config.yaml
norm_place: "pre"
qk_norm: false
attn_scale: 0.177
init_std_qkv: 0.0465
init_std_o: 0.0577
decay_shape: "linear"
batch_tokens: [16384, 32768, 65536]
train_tokens: 155600000
Each number is 50 + 10 x the weight over its row's rms, rounded and kept within 0 to 99. Layers, rows and columns count from 0. The size before them is the row's rms in percent of the matrix's.

# v: layer 7 attention value, 160x160, rms 0.0463, rows 39-63, columns 0-79
# o: layer 7 attention output (transposed), 160x160, rms 0.0578, rows 39-63, columns 0-79
# q: layer 7 attention query, 160x160, rms 0.0461, rows 64-81, columns 0-79
# k: layer 7 attention key, 160x160, rms 0.0465, rows 64-80, columns 0-79
v39 108:46 52 56 53 53 42 46 67 42 69 60 55 47 55 50 66 48 36 45 52 64 52 48 55 34 52 49 43 49 62 57 45 38 24 51 58 51 35 55 40 43 27 63 54 50 45 44 59 41 51 54 55 12 52 53 46 43 56 57 47 48 62 40 59 43 54 52 51 45 46 56 54 65 39 54 50 58 42 51 54
o39 102:44 48 54 55 55 59 45 67 49 53 51 58 41 56 43 62 49 87 58 55 51 54 37 56 54 45 54 43 48 48 58 39 57 65 44 57 53 39 50 63 54 60 42 52 44 44 59 49 53 60 51 53 43 54 52 51 46 43 58 40 53 49 59 58 49 58 51 41 39 44 53 62 64 75 39 50 52 53 51 60
v40 105:60 45 43 43 39 56 32 49 50 52 50 51 50 63 48 50 51 49 50 40 60 50 66 40 52 50 51 64 49 75 41 42 64 51 48 37 54 50 59 40 52 31 56 49 45 56 56 69 54 59 48 39 69 38 57 38 57 57 60 57 39 63 36 57 46 39 43 69 45 54 42 22 38 38 52 53 39 50 49 54
o40 094:42 49 45 43 48 53 47 62 46 47 47 50 57 40 58 52 36 50 41 69 47 42 59 61 38 61 69 62 49 43 58 37 39 45 50 49 35 39 44 55 60 59 42 49 59 57 54 66 37 51 48 54 36 62 35 69 49 64 72 56 64 45 59 36 57 38 35 39 43 44 50 58 39 54 59 64 58 35 47 59
v41 098:42 61 55 38 43 37 52 31 39 50 62 32 46 57 50 44 58 73 56 39 43 57 38 61 47 48 55 61 52 63 44 46 48 26 51 61 49 50 61 54 42 62 39 40 57 39 57 42 63 54 49 60 43 53 67 64 40 45 50 42 57 48 58 61 60 48 33 46 33 12 61 42 44 58 42 53 59 42 51 56
o41 095:63 37 49 44 51 54 40 53 39 54 61 51 52 27 46 59 58 55 40 48 53 47 56 34 46 59 50 44 59 41 59 45 55 47 60 52 48 48 54 48 58 48 57 78 55 51 41 30 62 45 44 35 60 56 60 38 63 56 48 46 49 46 40 41 43 49 51 46 53 62 44 79 50 55 65 34 38 60 35 48
v42 097:35 41 29 41 44 42 60 68 44 54 53 57 76 61 50 50 39 45 58 37 63 48 38 45 45 60 43 43 52 46 52 46 44 65 54 79 42 52 68 52 60 60 42 56 46 60 27 55 56 53 44 54 52 37 51 46 69 46 46 59 58 51 43 29 56 47 50 59 50 45 61 62 42 25 47 53 47 56 50 43
o42 092:55 51 42 51 49 31 33 29 63 28 37 40 42 43 48 38 56 43 37 49 55 55 45 55 44 45 50 44 43 54 47 43 55 39 49 31 50 34 36 47 55 49 61 34 56 35 74 40 55 64 66 36 46 51 55 38 47 69 53 63 44 29 54 53 53 38 35 44 44 43 49 51 48 52 46 49 48 60 39 54
v43 098:49 44 41 56 44 46 56 55 68 73 64 48 29 57 36 45 57 48 54 36 50 47 47 44 58 53 41 56 70 63 51 43 35 68 43 48 58 59 53 51 68 44 27 48 53 53 47 54 44 35 52 52 41 69 70 47 46 33 46 51 48 55 51 59 44 47 42 60 44 66 61 51 55 39 51 53 67 45 52 49
o43 099:57 35 69 46 48 55 41 42 37 27 46 36 76 30 64 49 18 52 42 67 62 48 44 48 35 50 39 49 61 34 54 58 50 38 56 52 41 63 34 56 44 67 59 44 47 56 60 42 55 56 43 35 64 51 35 37 65 62 40 27 41 54 47 61 39 39 61 43 56 64 35 53 31 46 47 48 57 36 52 45
v44 113:37 38 41 43 60 70 55 38 48 57 39 39 51 52 50 46 63 69 58 46 54 61 48 53 49 55 52 48 65 67 49 68 64 46 65 43 48 37 48 38 55 38 56 37 45 35 59 57 58 43 58 28 43 47 48 39 46 54 67 45 57 38 46 48 26 54 43 66 49 43 52 52 56 61 51 55 46 71 53 58
o44 103:67 49 66 60 49 57 60 56 41 49 55 54 48 56 38 61 48 54 34 55 58 69 50 58 55 59 57 70 50 51 42 35 65 41 39 47 55 56 57 39 45 73 46 63 39 65 42 51 39 71 47 54 46 39 39 65 46 42 62 61 68 67 58 51 47 51 73 51 50 58 41 38 52 49 68 49 43 53 52 34
v45 092:48 74 43 46 60 52 50 51 39 44 55 69 49 50 46 41 37 64 46 61 54 37 60 50 44 52 52 48 43 43 52 66 33 43 52 49 52 51 56 50 36 59 46 55 42 63 39 56 38 54 51 57 60 59 59 49 52 59 35 40 37 49 44 60 52 49 49 37 69 26 80 57 70 31 55 39 57 47 37 32
o45 088:34 55 49 47 47 47 49 37 49 57 53 48 48 46 32 48 67 49 61 49 36 51 55 55 54 29 32 28 48 40 49 39 47 69 50 61 59 43 55 70 47 46 63 51 51 25 51 41 63 51 37 36 53 32 49 37 50 37 36 60 49 41 50 38 53 47 46 48 36 50 33 45 49 56 39 45 34 42 47 79
v46 099:57 64 62 45 48 39 56 42 46 51 31 48 41 36 34 48 54 42 44 52 51 56 46 54 34 59 54 46 52 52 37 44 66 57 51 41 46 51 53 61 43 63 49 48 60 51 34 60 65 41 50 44 58 63 68 43 51 38 49 24 44 56 37 57 44 66 42 43 52 43 64 69 33 54 43 58 37 52 37 59
o46 096:49 49 33 47 65 61 55 45 54 70 60 55 52 40 61 46 53 64 47 60 54 52 37 51 61 55 55 48 65 44 79 47 50 39 38 52 46 71 48 45 48 53 64 42 63 67 42 32 49 39 52 47 30 50 53 86 44 50 45 53 54 42 45 30 63 34 77 55 45 59 29 44 49 36 46 52 45 61 55 36
v47 094:62 60 44 50 52 55 28 36 63 59 52 46 55 54 47 54 65 49 45 67 32 60 37 56 50 32 48 53 36 47 44 49 44 66 38 28 60 47 63 51 52 51 61 70 41 51 51 49 66 38 42 49 52 64 40 68 54 50 60 66 61 32 49 26 66 36 61 49 37 36 46 37 57 73 44 56 43 46 60 41
o47 085:27 51 62 50 51 70 65 55 49 55 45 58 48 48 51 50 54 45 60 46 49 49 48 23 47 60 56 56 44 43 49 59 65 45 47 27 34 38 73 56 33 42 56 65 49 45 33 57 47 42 47 49 59 56 56 19 53 41 47 47 56 40 32 60 55 37 46 43 61 61 39 55 46 42 36 32 51 50 28 55
v48 111:59 51 39 43 58 48 30 46 52 61 42 51 59 52 48 49 45 44 41 55 39 35 52 58 51 54 43 45 51 42 37 47 60 43 46 44 47 63 73 55 40 42 46 54 59 24 50 37 46 45 43 52 31 67 60 50 45 62 41 52 38 51 49 64 49 38 36 55 60 56 37 39 46 49 49 55 51 59 55 57
o48 099:35 54 54 60 41 49 59 60 49 52 48 51 44 57 30 42 58 54 53 47 46 42 32 43 37 42 57 49 47 36 42 55 51 53 50 42 44 54 54 71 56 53 46 51 52 75 47 60 52 56 54 53 49 38 43 51 42 59 54 49 51 45 37 39 38 48 61 44 64 68 56 46 29 44 53 46 75 49 48 44
v49 104:67 56 58 55 51 35 31 47 51 43 41 54 39 52 53 55 39 45 47 61 33 44 51 53 48 54 55 47 29 60 50 42 65 41 60 43 56 33 48 38 50 55 54 56 45 37 54 48 58 56 36 60 44 51 51 41 42 74 45 43 54 43 52 51 41 43 42 41 31 45 37 56 44 42 50 61 50 43 57 65
o49 103:43 44 50 49 53 58 53 57 40 54 36 47 44 64 36 63 60 54 48 61 58 59 37 41 24 32 53 52 62 62 48 53 35 56 48 48 68 49 66 61 38 42 36 54 49 59 34 49 62 37 46 61 40 59 58 42 51 35 57 58 49 38 52 50 46 34 71 50 47 61 60 68 52 52 56 43 66 38 56 64
v50 111:52 59 52 60 61 56 50 40 39 52 65 31 55 43 50 44 52 41 66 60 29 54 36 39 53 35 63 56 45 39 38 48 38 55 44 30 45 52 62 35 39 55 56 62 47 57 41 41 56 44 70 28 34 65 49 33 46 74 43 43 49 43 59 49 64 49 69 47 45 70 27 45 49 63 29 38 52 47 40 44
o50 101:37 52 49 25 56 48 51 60 59 34 52 56 55 42 52 48 42 58 58 57 54 64 50 47 55 48 53 53 55 44 51 66 42 43 54 35 46 48 46 42 41 54 40 40 46 54 46 51 54 39 38 48 41 53 42 51 46 37 62 45 54 79 62 74 48 32 47 49 42 45 22 45 75 48 40 43 45 56 50 27
v51 101:61 49 36 52 48 44 49 42 44 60 46 48 41 44 52 67 48 49 37 26 31 51 52 53 50 39 81 63 49 63 58 73 51 45 39 58 46 35 67 41 48 47 57 44 37 51 50 66 52 52 53 53 49 60 40 36 49 57 51 60 74 55 50 52 57 38 53 64 39 35 26 37 61 47 34 48 63 53 56 41
o51 098:58 50 45 36 39 63 49 41 70 54 46 54 59 47 51 42 53 49 56 66 48 55 58 54 63 44 46 49 60 36 32 51 33 51 62 56 44 18 48 51 52 37 61 64 41 48 62 51 48 43 54 40 45 55 62 47 35 51 60 75 52 47 47 55 51 37 41 40 47 42 49 50 65 44 41 57 39 53 42 53
v52 101:72 44 53 52 63 60 53 38 56 65 51 63 49 47 30 38 53 50 42 48 51 60 48 43 71 43 54 46 44 39 54 32 55 50 51 38 66 56 60 64 46 61 70 65 59 53 46 36 50 40 55 46 58 31 57 42 64 45 46 66 35 63 64 47 40 33 59 21 60 41 42 46 48 59 47 47 60 45 52 80
o52 099:31 47 57 56 44 54 37 66 30 57 49 45 46 42 54 60 56 39 48 56 32 30 43 49 35 36 49 58 55 62 47 63 45 61 68 55 44 64 42 41 38 60 44 53 36 56 41 63 37 55 41 38 29 57 62 63 41 40 49 60 58 48 41 64 70 43 59 53 50 35 49 52 62 57 55 41 48 40 46 45
v53 096:53 45 52 41 43 57 64 43 61 47 34 31 52 43 43 47 59 60 57 63 45 56 41 50 56 63 61 48 59 52 24 44 59 49 67 36 60 49 56 37 45 73 57 44 43 36 45 60 48 45 43 53 52 62 74 39 55 50 50 56 56 44 66 53 71 68 48 57 48 46 29 62 38 62 62 61 54 42 36 37
o53 095:46 57 53 53 33 53 59 64 48 65 51 66 53 63 54 61 28 62 33 57 51 72 51 60 31 54 39 60 48 44 49 52 44 25 41 48 54 50 60 64 49 42 43 44 59 64 47 30 38 42 59 50 56 44 23 59 48 53 52 44 58 52 46 51 39 31 59 48 46 64 62 39 42 41 47 34 46 55 47 54
v54 091:60 49 65 34 67 48 62 60 60 50 50 40 69 50 57 37 57 30 52 42 60 55 57 58 29 50 51 63 60 60 45 51 52 62 50 44 34 43 59 43 48 44 42 34 42 56 45 61 39 46 47 48 47 48 36 57 55 41 34 53 43 63 57 63 57 54 56 45 44 41 49 66 23 56 64 40 68 50 38 62
o54 081:40 47 20 50 30 62 40 69 39 57 60 44 45 53 48 49 42 56 54 37 43 42 53 48 43 34 50 54 50 54 49 54 42 39 57 56 63 49 39 47 64 37 34 40 51 50 63 44 46 37 55 49 36 57 55 53 50 49 63 46 55 41 47 41 45 61 52 38 59 51 57 31 66 40 33 62 70 58 47 36
v55 104:46 53 47 54 37 52 33 44 57 61 48 56 56 45 56 55 56 45 37 41 45 50 45 48 51 60 40 70 34 31 50 52 63 60 37 40 46 36 38 40 56 45 32 48 43 70 52 70 55 45 65 55 56 54 41 42 59 41 59 65 48 37 55 44 57 49 53 57 56 50 36 27 55 59 35 53 55 69 41 46
o55 098:62 43 52 48 52 64 41 60 56 67 37 42 45 64 56 40 58 54 48 52 48 59 62 55 41 62 50 56 53 47 41 39 45 52 45 43 45 45 47 63 62 38 50 56 50 40 69 56 35 24 52 39 47 42 56 46 39 47 54 45 55 29 68 34 39 47 47 65 51 49 55 53 44 28 46 41 46 46 62 35
v56 114:57 50 67 52 29 45 51 43 66 38 52 60 64 49 72 41 65 27 52 52 61 54 55 46 47 53 18 57 48 49 47 65 32 53 48 47 37 63 52 45 53 37 70 59 39 74 55 55 51 56 54 47 62 60 39 62 55 47 45 63 53 43 50 54 39 50 43 58 47 40 54 48 65 42 40 57 46 42 54 46
o56 112:42 58 56 43 59 52 50 45 40 37 41 67 68 60 53 53 38 56 58 57 38 62 39 39 61 54 62 41 66 54 52 54 59 55 43 44 41 44 68 46 55 54 41 51 38 53 51 63 45 54 46 55 51 72 59 28 51 50 52 31 51 58 55 42 64 56 52 58 54 35 50 35 47 40 54 55 62 55 60 52
v57 109:75 32 39 42 47 53 33 60 57 34 52 53 32 47 54 54 59 37 66 33 43 61 57 43 28 62 54 53 47 32 49 38 51 55 47 67 49 58 41 47 51 53 49 42 43 54 34 43 50 48 47 60 67 54 48 56 40 65 58 51 37 54 42 55 33 46 53 56 45 72 54 58 51 59 60 42 41 55 55 28
o57 101:40 45 57 52 49 31 34 27 55 33 38 45 47 39 59 42 58 38 47 46 49 64 38 53 47 49 44 48 42 54 57 68 58 43 50 31 45 53 44 59 65 34 42 67 57 60 59 57 68 51 40 52 44 42 52 41 39 38 58 42 40 38 51 42 56 78 33 64 45 60 58 39 47 62 47 58 54 49 51 59
v58 103:51 49 47 47 32 57 59 51 56 52 47 60 68 51 38 47 51 44 54 54 42 41 63 53 51 62 25 31 33 71 56 47 46 35 52 51 64 41 42 47 46 60 35 35 46 51 42 38 64 49 46 57 36 55 58 42 64 23 52 44 58 50 40 55 48 52 55 69 47 57 71 39 42 37 54 44 50 66 45 55
o58 103:54 56 48 63 62 48 30 48 42 59 36 56 57 51 60 58 46 60 47 58 50 49 29 41 51 54 41 71 41 41 49 51 44 47 50 47 45 50 63 54 67 65 35 55 52 43 52 56 55 46 41 61 58 46 50 49 40 72 45 57 48 54 38 46 41 56 59 38 42 51 44 51 32 47 66 54 48 39 44 60
v59 091:62 54 53 47 48 70 37 32 61 48 56 61 36 35 57 43 42 43 60 52 41 42 41 55 35 46 45 42 47 53 54 41 39 58 38 58 51 46 36 66 57 35 63 49 52 46 49 40 52 49 53 64 65 44 49 66 51 45 44 62 53 51 52 55 54 44 60 49 46 52 67 53 44 46 35 45 44 51 51 60
o59 088:43 50 45 52 57 42 43 47 61 56 59 66 62 52 49 57 57 28 52 46 36 31 43 36 50 46 58 43 58 52 54 60 70 52 58 71 60 50 65 48 51 48 40 57 35 40 46 42 53 40 34 54 49 61 60 41 46 47 38 48 45 49 55 50 38 44 47 57 41 48 57 41 43 51 37 63 50 48 55 42
v60 111:38 51 54 57 34 35 59 44 46 73 48 45 69 58 39 38 60 58 45 41 40 59 59 58 54 65 57 58 39 59 39 50 55 52 55 41 62 56 53 76 48 56 51 64 51 53 49 44 52 46 46 49 44 64 59 46 50 48 48 49 52 47 59 61 64 59 49 32 40 45 19 44 52 53 45 52 45 45 52 63
o60 100:61 50 48 56 49 36 38 37 57 64 57 55 49 48 64 52 58 44 56 71 68 52 42 45 43 49 44 56 72 37 56 62 45 53 50 43 41 57 48 53 34 52 58 42 39 61 48 60 48 41 57 46 68 47 41 52 62 57 46 68 59 46 59 46 46 41 67 60 46 41 59 54 53 52 50 51 69 55 48 39
v61 103:53 60 30 50 50 61 34 57 46 55 40 44 52 44 48 48 36 69 38 69 61 46 47 35 41 40 40 52 53 53 50 36 53 57 27 59 43 48 54 42 31 51 41 42 49 41 73 46 58 49 43 61 46 52 58 48 67 69 41 64 53 53 62 40 61 58 37 50 54 42 47 62 41 48 56 45 49 30 31 48
o61 105:41 66 53 44 49 62 59 64 63 46 48 36 50 40 40 59 51 77 54 51 34 53 57 62 44 43 63 45 53 53 47 41 45 43 56 43 60 53 59 46 58 42 48 45 55 62 37 54 48 68 44 31 40 50 43 43 74 37 73 34 58 33 39 57 46 40 35 50 40 58 41 54 47 60 50 39 40 55 51 64
v62 106:28 53 49 38 58 67 43 40 45 46 53 28 48 63 59 42 49 56 46 46 51 34 45 37 42 53 49 51 49 53 51 33 54 43 43 58 42 50 52 50 57 77 46 52 47 55 46 56 62 51 43 53 33 43 38 60 59 50 47 51 31 53 42 32 57 54 62 47 42 39 65 48 56 47 64 43 44 51 46 38
o62 108:56 48 51 37 52 51 64 46 51 46 49 42 62 55 42 51 49 32 48 43 72 58 51 38 41 55 37 47 47 47 62 54 51 46 36 36 50 33 41 52 37 39 62 48 51 47 33 52 53 68 82 47 65 37 67 38 43 42 49 39 47 29 57 53 50 44 40 70 35 52 41 43 51 60 51 61 58 53 24 57
v63 102:53 35 41 64 32 56 52 57 43 64 39 43 46 61 37 40 46 30 35 46 40 47 53 52 59 55 57 50 35 35 54 47 58 66 29 39 58 51 55 63 39 68 34 59 72 48 68 50 53 48 36 51 42 51 62 47 49 36 55 56 53 75 49 66 55 40 52 49 62 46 40 48 50 62 52 36 70 55 46 60
o63 096:60 48 72 44 60 46 54 61 58 44 54 37 46 54 66 65 62 56 48 50 37 53 51 50 64 39 48 65 67 68 41 45 31 33 65 47 57 62 34 67 57 53 59 44 58 45 51 55 60 55 69 36 44 38 46 48 55 46 48 65 50 33 48 41 48 61 47 41 72 39 64 52 56 44 42 39 60 44 64 44
q64 074:46 59 48 52 50 55 54 44 53 42 61 62 39 50 52 42 50 38 59 44 76 66 40 63 56 48 41 58 53 43 47 50 48 34 30 68 38 68 52 54 49 41 53 41 58 51 47 44 61 61 58 30 22 53 39 52 34 54 30 49 50 61 49 28 51 43 58 63 55 43 43 41 54 57 58 38 59 46 59 30
k64 079:52 63 51 54 51 56 62 45 53 56 60 36 62 52 63 58 59 43 52 64 52 54 48 51 64 41 50 55 62 53 54 61 45 46 42 47 56 69 53 59 36 30 61 52 34 43 71 28 66 55 65 62 42 52 34 54 53 55 49 44 61 57 53 38 49 42 36 48 43 52 50 39 41 41 46 22 51 44 54 44
q65 079:51 53 47 47 54 53 73 62 57 76 38 45 61 53 45 57 41 50 40 42 51 56 47 45 47 48 43 47 55 44 39 54 48 55 45 53 61 38 60 59 40 30 62 46 46 49 54 32 45 58 62 47 45 55 42 42 53 59 48 62 61 28 34 56 52 46 58 54 57 60 49 48 71 47 52 44 47 56 50 37
k65 091:57 53 55 52 55 55 58 55 49 56 46 33 48 60 75 47 52 74 40 42 54 38 47 57 57 46 40 36 62 42 37 62 38 41 29 42 42 55 58 51 62 47 65 58 36 66 40 49 41 55 68 34 42 40 51 42 62 68 39 58 53 56 60 52 48 21 47 59 43 62 60 52 38 54 44 47 53 51 53 57
q66 081:50 70 42 59 50 64 37 50 41 51 62 52 66 39 54 60 39 65 37 49 46 34 44 49 33 53 35 61 53 47 46 53 46 64 65 65 63 49 56 57 56 61 50 45 57 62 39 48 56 58 45 52 51 49 47 55 53 56 37 35 61 60 47 35 29 40 43 42 46 47 56 27 32 56 57 58 50 23 55 54
k66 082:59 51 62 52 37 55 44 66 41 48 42 56 42 40 35 61 54 54 50 55 74 41 37 48 31 44 44 45 56 71 57 50 73 51 50 51 53 64 44 54 58 47 51 51 57 59 26 59 55 41 46 60 39 57 55 49 41 38 58 55 72 55 52 54 48 47 48 59 58 54 36 45 57 45 49 45 38 36 63 46
q67 084:38 47 54 68 36 57 41 50 50 62 64 39 31 56 49 43 67 50 61 78 41 50 70 40 45 50 42 49 40 43 36 49 51 56 46 49 49 65 59 49 41 47 45 36 39 48 52 51 54 55 63 66 52 54 32 54 65 52 54 39 45 41 54 26 66 55 55 73 33 56 62 55 66 40 64 49 43 59 48 42
k67 088:30 29 59 36 47 41 42 57 49 66 62 67 42 61 65 47 71 47 66 49 47 57 37 41 45 55 47 58 56 51 43 42 60 55 59 54 43 48 50 45 63 56 58 39 49 55 51 46 43 59 50 60 58 60 38 40 65 47 43 52 40 56 61 69 51 48 54 63 36 50 46 69 58 56 33 66 37 39 47 40
q68 083:43 61 60 69 47 42 56 41 36 55 62 42 47 51 65 35 34 51 56 33 55 44 46 48 39 55 32 60 65 45 63 35 39 58 43 68 46 60 63 51 57 43 48 38 46 67 29 66 53 48 51 49 40 38 47 44 44 34 63 41 45 62 49 37 37 46 72 75 52 52 58 41 60 44 57 72 53 56 38 27
k68 081:54 50 39 45 64 51 49 29 53 66 57 52 63 43 58 40 47 60 58 40 59 50 50 49 35 48 43 56 54 49 54 51 41 54 48 51 36 49 58 43 45 33 46 41 40 39 60 67 57 48 53 64 46 51 48 55 45 22 49 61 59 59 50 55 41 45 39 65 59 45 50 45 51 53 41 59 46 48 51 53
q69 077:34 42 52 56 66 49 31 50 27 46 55 49 66 44 34 57 45 57 55 42 44 71 60 58 74 42 58 35 49 47 54 56 45 54 51 56 52 55 63 40 54 50 45 59 60 43 45 61 49 42 57 51 57 63 54 49 61 41 55 49 55 63 43 56 52 56 42 40 45 38 59 38 58 58 68 44 43 35 82 57
k69 087:60 61 62 49 63 45 38 45 46 34 60 63 47 51 55 43 47 68 53 59 36 58 28 49 55 54 68 43 41 59 48 39 53 39 41 39 39 51 52 45 67 48 53 51 55 41 59 50 67 34 32 56 53 57 54 40 74 50 60 75 64 48 35 60 36 79 34 40 43 29 60 48 50 46 55 34 53 56 65 46
q70 082:26 67 50 54 65 48 38 58 51 52 48 45 56 56 61 61 47 46 55 58 56 61 70 55 53 41 59 44 58 56 54 54 43 55 45 52 38 37 35 46 44 60 63 60 58 46 47 59 48 51 53 63 56 46 58 58 57 32 53 48 46 58 45 72 43 39 71 38 52 47 41 65 61 26 53 45 60 29 58 43
k70 100:64 36 72 57 48 54 47 39 63 54 62 38 51 46 67 50 51 48 59 51 61 41 48 40 60 59 36 38 71 46 45 34 58 52 39 47 32 50 45 49 41 45 44 56 38 55 60 48 59 54 44 44 56 43 65 63 55 55 69 33 83 51 36 60 59 50 56 52 51 49 67 63 50 49 39 54 60 49 36 68
q71 073:37 48 41 56 44 47 34 60 40 59 32 81 61 47 42 44 43 33 51 53 52 55 33 42 35 54 45 40 49 60 60 71 59 71 44 67 54 54 35 60 57 55 51 41 44 38 60 51 55 56 57 52 42 52 57 42 42 47 49 59 37 55 55 68 52 41 44 58 55 37 59 49 60 54 47 36 38 40 68 41
k71 080:57 62 51 46 61 52 40 47 32 38 50 65 54 56 29 46 52 42 43 40 26 47 39 51 54 50 74 34 47 45 58 66 50 56 49 75 42 46 61 42 55 32 46 53 47 55 49 48 52 50 42 43 35 58 63 53 40 56 44 37 48 50 42 34 61 55 55 66 40 44 41 46 57 50 54 45 45 49 50 59
q72 073:44 60 50 29 33 56 49 73 58 52 67 64 47 40 58 59 45 56 53 54 53 39 41 39 52 61 48 45 43 51 43 55 64 57 58 51 41 35 66 65 38 55 41 72 59 53 60 58 60 50 48 47 56 52 48 41 48 47 50 42 58 66 41 33 51 53 50 38 54 51 48 58 47 61 51 50 38 62 59 43
k72 080:31 54 46 44 39 57 35 63 52 65 40 52 45 36 43 61 40 48 59 56 52 43 54 27 53 67 62 57 53 46 50 45 63 52 57 37 47 48 71 71 61 62 47 68 45 48 65 55 50 27 58 61 47 67 42 62 56 53 39 42 40 46 43 46 52 42 63 44 43 59 50 66 57 43 56 47 46 39 52 60
q73 080:65 70 40 45 77 47 34 39 55 44 47 50 40 58 62 57 54 59 53 32 39 68 46 43 45 28 45 44 44 51 48 52 43 59 37 53 40 38 54 58 44 45 54 49 56 53 49 52 65 49 38 40 46 42 42 36 53 56 53 37 45 48 49 31 49 62 47 43 32 27 58 53 62 41 51 39 42 52 71 46
k73 090:43 36 38 58 69 47 42 42 41 49 48 60 38 70 57 53 61 46 56 65 45 58 42 47 65 31 48 50 49 58 44 54 68 65 58 66 50 51 61 62 63 51 41 45 39 39 59 62 68 45 49 40 47 36 61 38 52 40 67 50 45 48 53 43 49 58 49 47 51 30 55 23 26 45 34 38 56 63 55 62
q74 079:43 38 57 56 58 44 37 38 39 66 49 57 48 34 48 50 41 33 60 54 60 33 64 62 53 44 77 40 32 53 38 35 49 55 40 50 58 48 51 51 63 56 37 70 73 47 63 44 54 50 61 42 42 57 41 41 57 39 65 44 49 59 60 57 38 54 66 48 48 40 51 62 58 36 47 55 40 36 50 42
k74 083:79 26 55 39 51 61 44 37 40 49 47 48 53 55 49 16 44 54 57 53 47 44 55 52 61 49 57 39 52 53 48 38 58 41 62 60 39 46 46 54 67 44 24 52 36 36 51 40 68 16 47 41 56 39 52 50 44 49 51 54 60 35 44 53 46 53 40 42 35 50 53 36 46 38 44 60 37 51 30 53
q75 071:46 60 35 63 33 37 53 67 57 55 36 61 46 61 52 47 30 53 38 43 47 54 54 45 51 51 41 56 45 50 34 62 36 70 49 40 69 52 40 54 52 54 46 53 72 71 38 47 50 42 64 56 53 39 47 51 69 62 44 60 56 55 58 47 44 49 43 50 51 41 50 61 47 32 47 42 42 67 36 39
k75 085:60 64 42 32 38 39 53 57 53 73 52 50 59 62 27 36 50 73 53 62 57 51 39 43 49 50 35 61 46 53 40 44 49 60 55 50 67 50 46 43 48 47 51 32 25 58 34 36 53 32 54 53 44 42 60 63 48 68 46 63 53 69 38 61 36 48 41 47 55 51 54 55 62 54 47 37 46 53 51 32
q76 078:48 32 57 55 37 36 57 59 48 43 52 33 45 58 33 37 43 45 36 43 46 68 63 47 44 60 44 55 57 41 47 43 57 39 55 37 57 59 50 51 53 53 57 69 56 29 31 65 37 55 73 55 53 54 56 27 26 32 51 66 45 42 59 55 57 62 60 44 37 38 42 43 43 41 62 54 45 49 50 40
k76 087:54 39 59 45 45 38 59 61 46 31 54 56 39 56 49 54 34 53 46 50 31 63 56 59 50 47 37 68 49 64 54 45 52 54 34 52 42 67 45 51 49 44 36 42 52 49 54 48 46 45 51 72 57 38 39 41 53 51 47 46 70 38 44 63 51 53 48 47 61 30 60 54 45 48 53 44 45 53 60 61
q77 082:47 60 48 55 55 36 53 47 29 43 65 59 45 51 57 44 29 50 49 53 37 58 59 47 44 47 35 40 58 37 45 62 50 50 49 66 52 48 32 59 57 49 53 58 38 39 52 63 48 41 22 57 81 51 51 40 54 37 51 52 61 66 51 66 55 49 51 66 63 56 71 54 60 40 64 56 59 55 45 49
k77 090:52 49 43 33 54 36 22 39 42 42 55 52 55 58 54 53 51 55 48 64 48 56 49 47 44 68 45 39 38 42 38 66 67 38 63 44 58 33 43 45 57 42 50 50 52 68 49 41 35 43 45 41 46 50 60 58 64 62 62 53 38 38 49 55 63 39 55 53 76 70 33 49 52 50 56 57 36 48 51 54
q78 077:51 44 54 58 48 48 60 71 51 54 54 62 34 51 71 53 61 68 66 38 56 49 60 51 34 61 70 51 54 48 40 72 37 40 44 55 50 40 36 56 57 58 53 47 49 47 52 50 55 39 48 56 33 43 51 60 41 39 54 58 63 52 58 62 62 44 45 75 61 31 77 50 59 33 48 56 46 56 49 39
k78 082:56 47 45 47 53 59 42 56 59 73 26 62 42 48 51 45 61 59 43 59 42 45 53 29 64 55 38 36 51 57 49 36 51 41 41 50 53 48 39 66 30 50 51 49 42 44 47 43 32 59 64 50 40 59 59 59 43 57 48 48 51 58 48 43 64 42 39 46 57 39 34 54 62 50 41 58 45 50 40 45
q79 078:55 49 48 62 55 30 57 44 45 46 61 50 50 47 55 48 29 21 59 47 73 58 31 70 30 54 46 60 53 56 49 44 63 51 47 62 40 62 46 44 40 40 53 35 42 52 60 52 41 54 33 72 55 47 52 61 50 50 51 65 58 47 47 48 51 46 80 57 44 54 62 44 26 54 56 57 57 56 50 66
k79 091:49 55 50 42 72 57 55 48 39 35 37 39 39 58 33 37 43 30 52 36 58 57 65 58 28 34 47 50 50 58 62 51 62 38 36 43 69 44 43 52 38 55 42 37 42 51 53 51 42 48 33 58 39 57 54 48 59 42 60 43 55 37 42 53 58 53 64 54 51 64 52 57 63 49 65 45 60 58 52 69
q80 078:69 59 59 42 68 64 50 41 47 58 37 49 60 35 59 58 38 53 46 51 47 51 51 49 46 57 56 56 46 63 64 43 65 49 72 42 50 58 48 69 70 46 58 35 67 55 35 40 51 41 61 52 35 57 55 52 37 56 39 49 43 43 57 42 37 63 41 54 71 35 56 45 60 50 50 62 57 52 66 36
k80 086:49 37 50 57 69 45 51 52 42 46 52 49 68 48 56 51 43 57 53 55 63 54 43 43 47 56 29 61 53 69 51 45 43 52 59 42 43 52 47 46 36 35 35 44 65 53 52 61 65 53 52 56 28 54 60 54 36 30 79 63 57 47 62 49 45 57 47 46 67 50 53 47 49 38 49 55 58 64 42 32
q81 076:37 54 48 63 39 52 62 51 46 62 40 63 35 58 51 33 57 26 67 41 40 49 60 37 65 60 48 60 62 41 39 53 64 30 41 38 49 50 52 46 54 61 55 52 51 46 62 30 48 44 39 47 55 58 61 61 37 53 43 55 50 69 31 48 54 51 48 52 55 66 50 46 56 50 39 51 33 49 52 40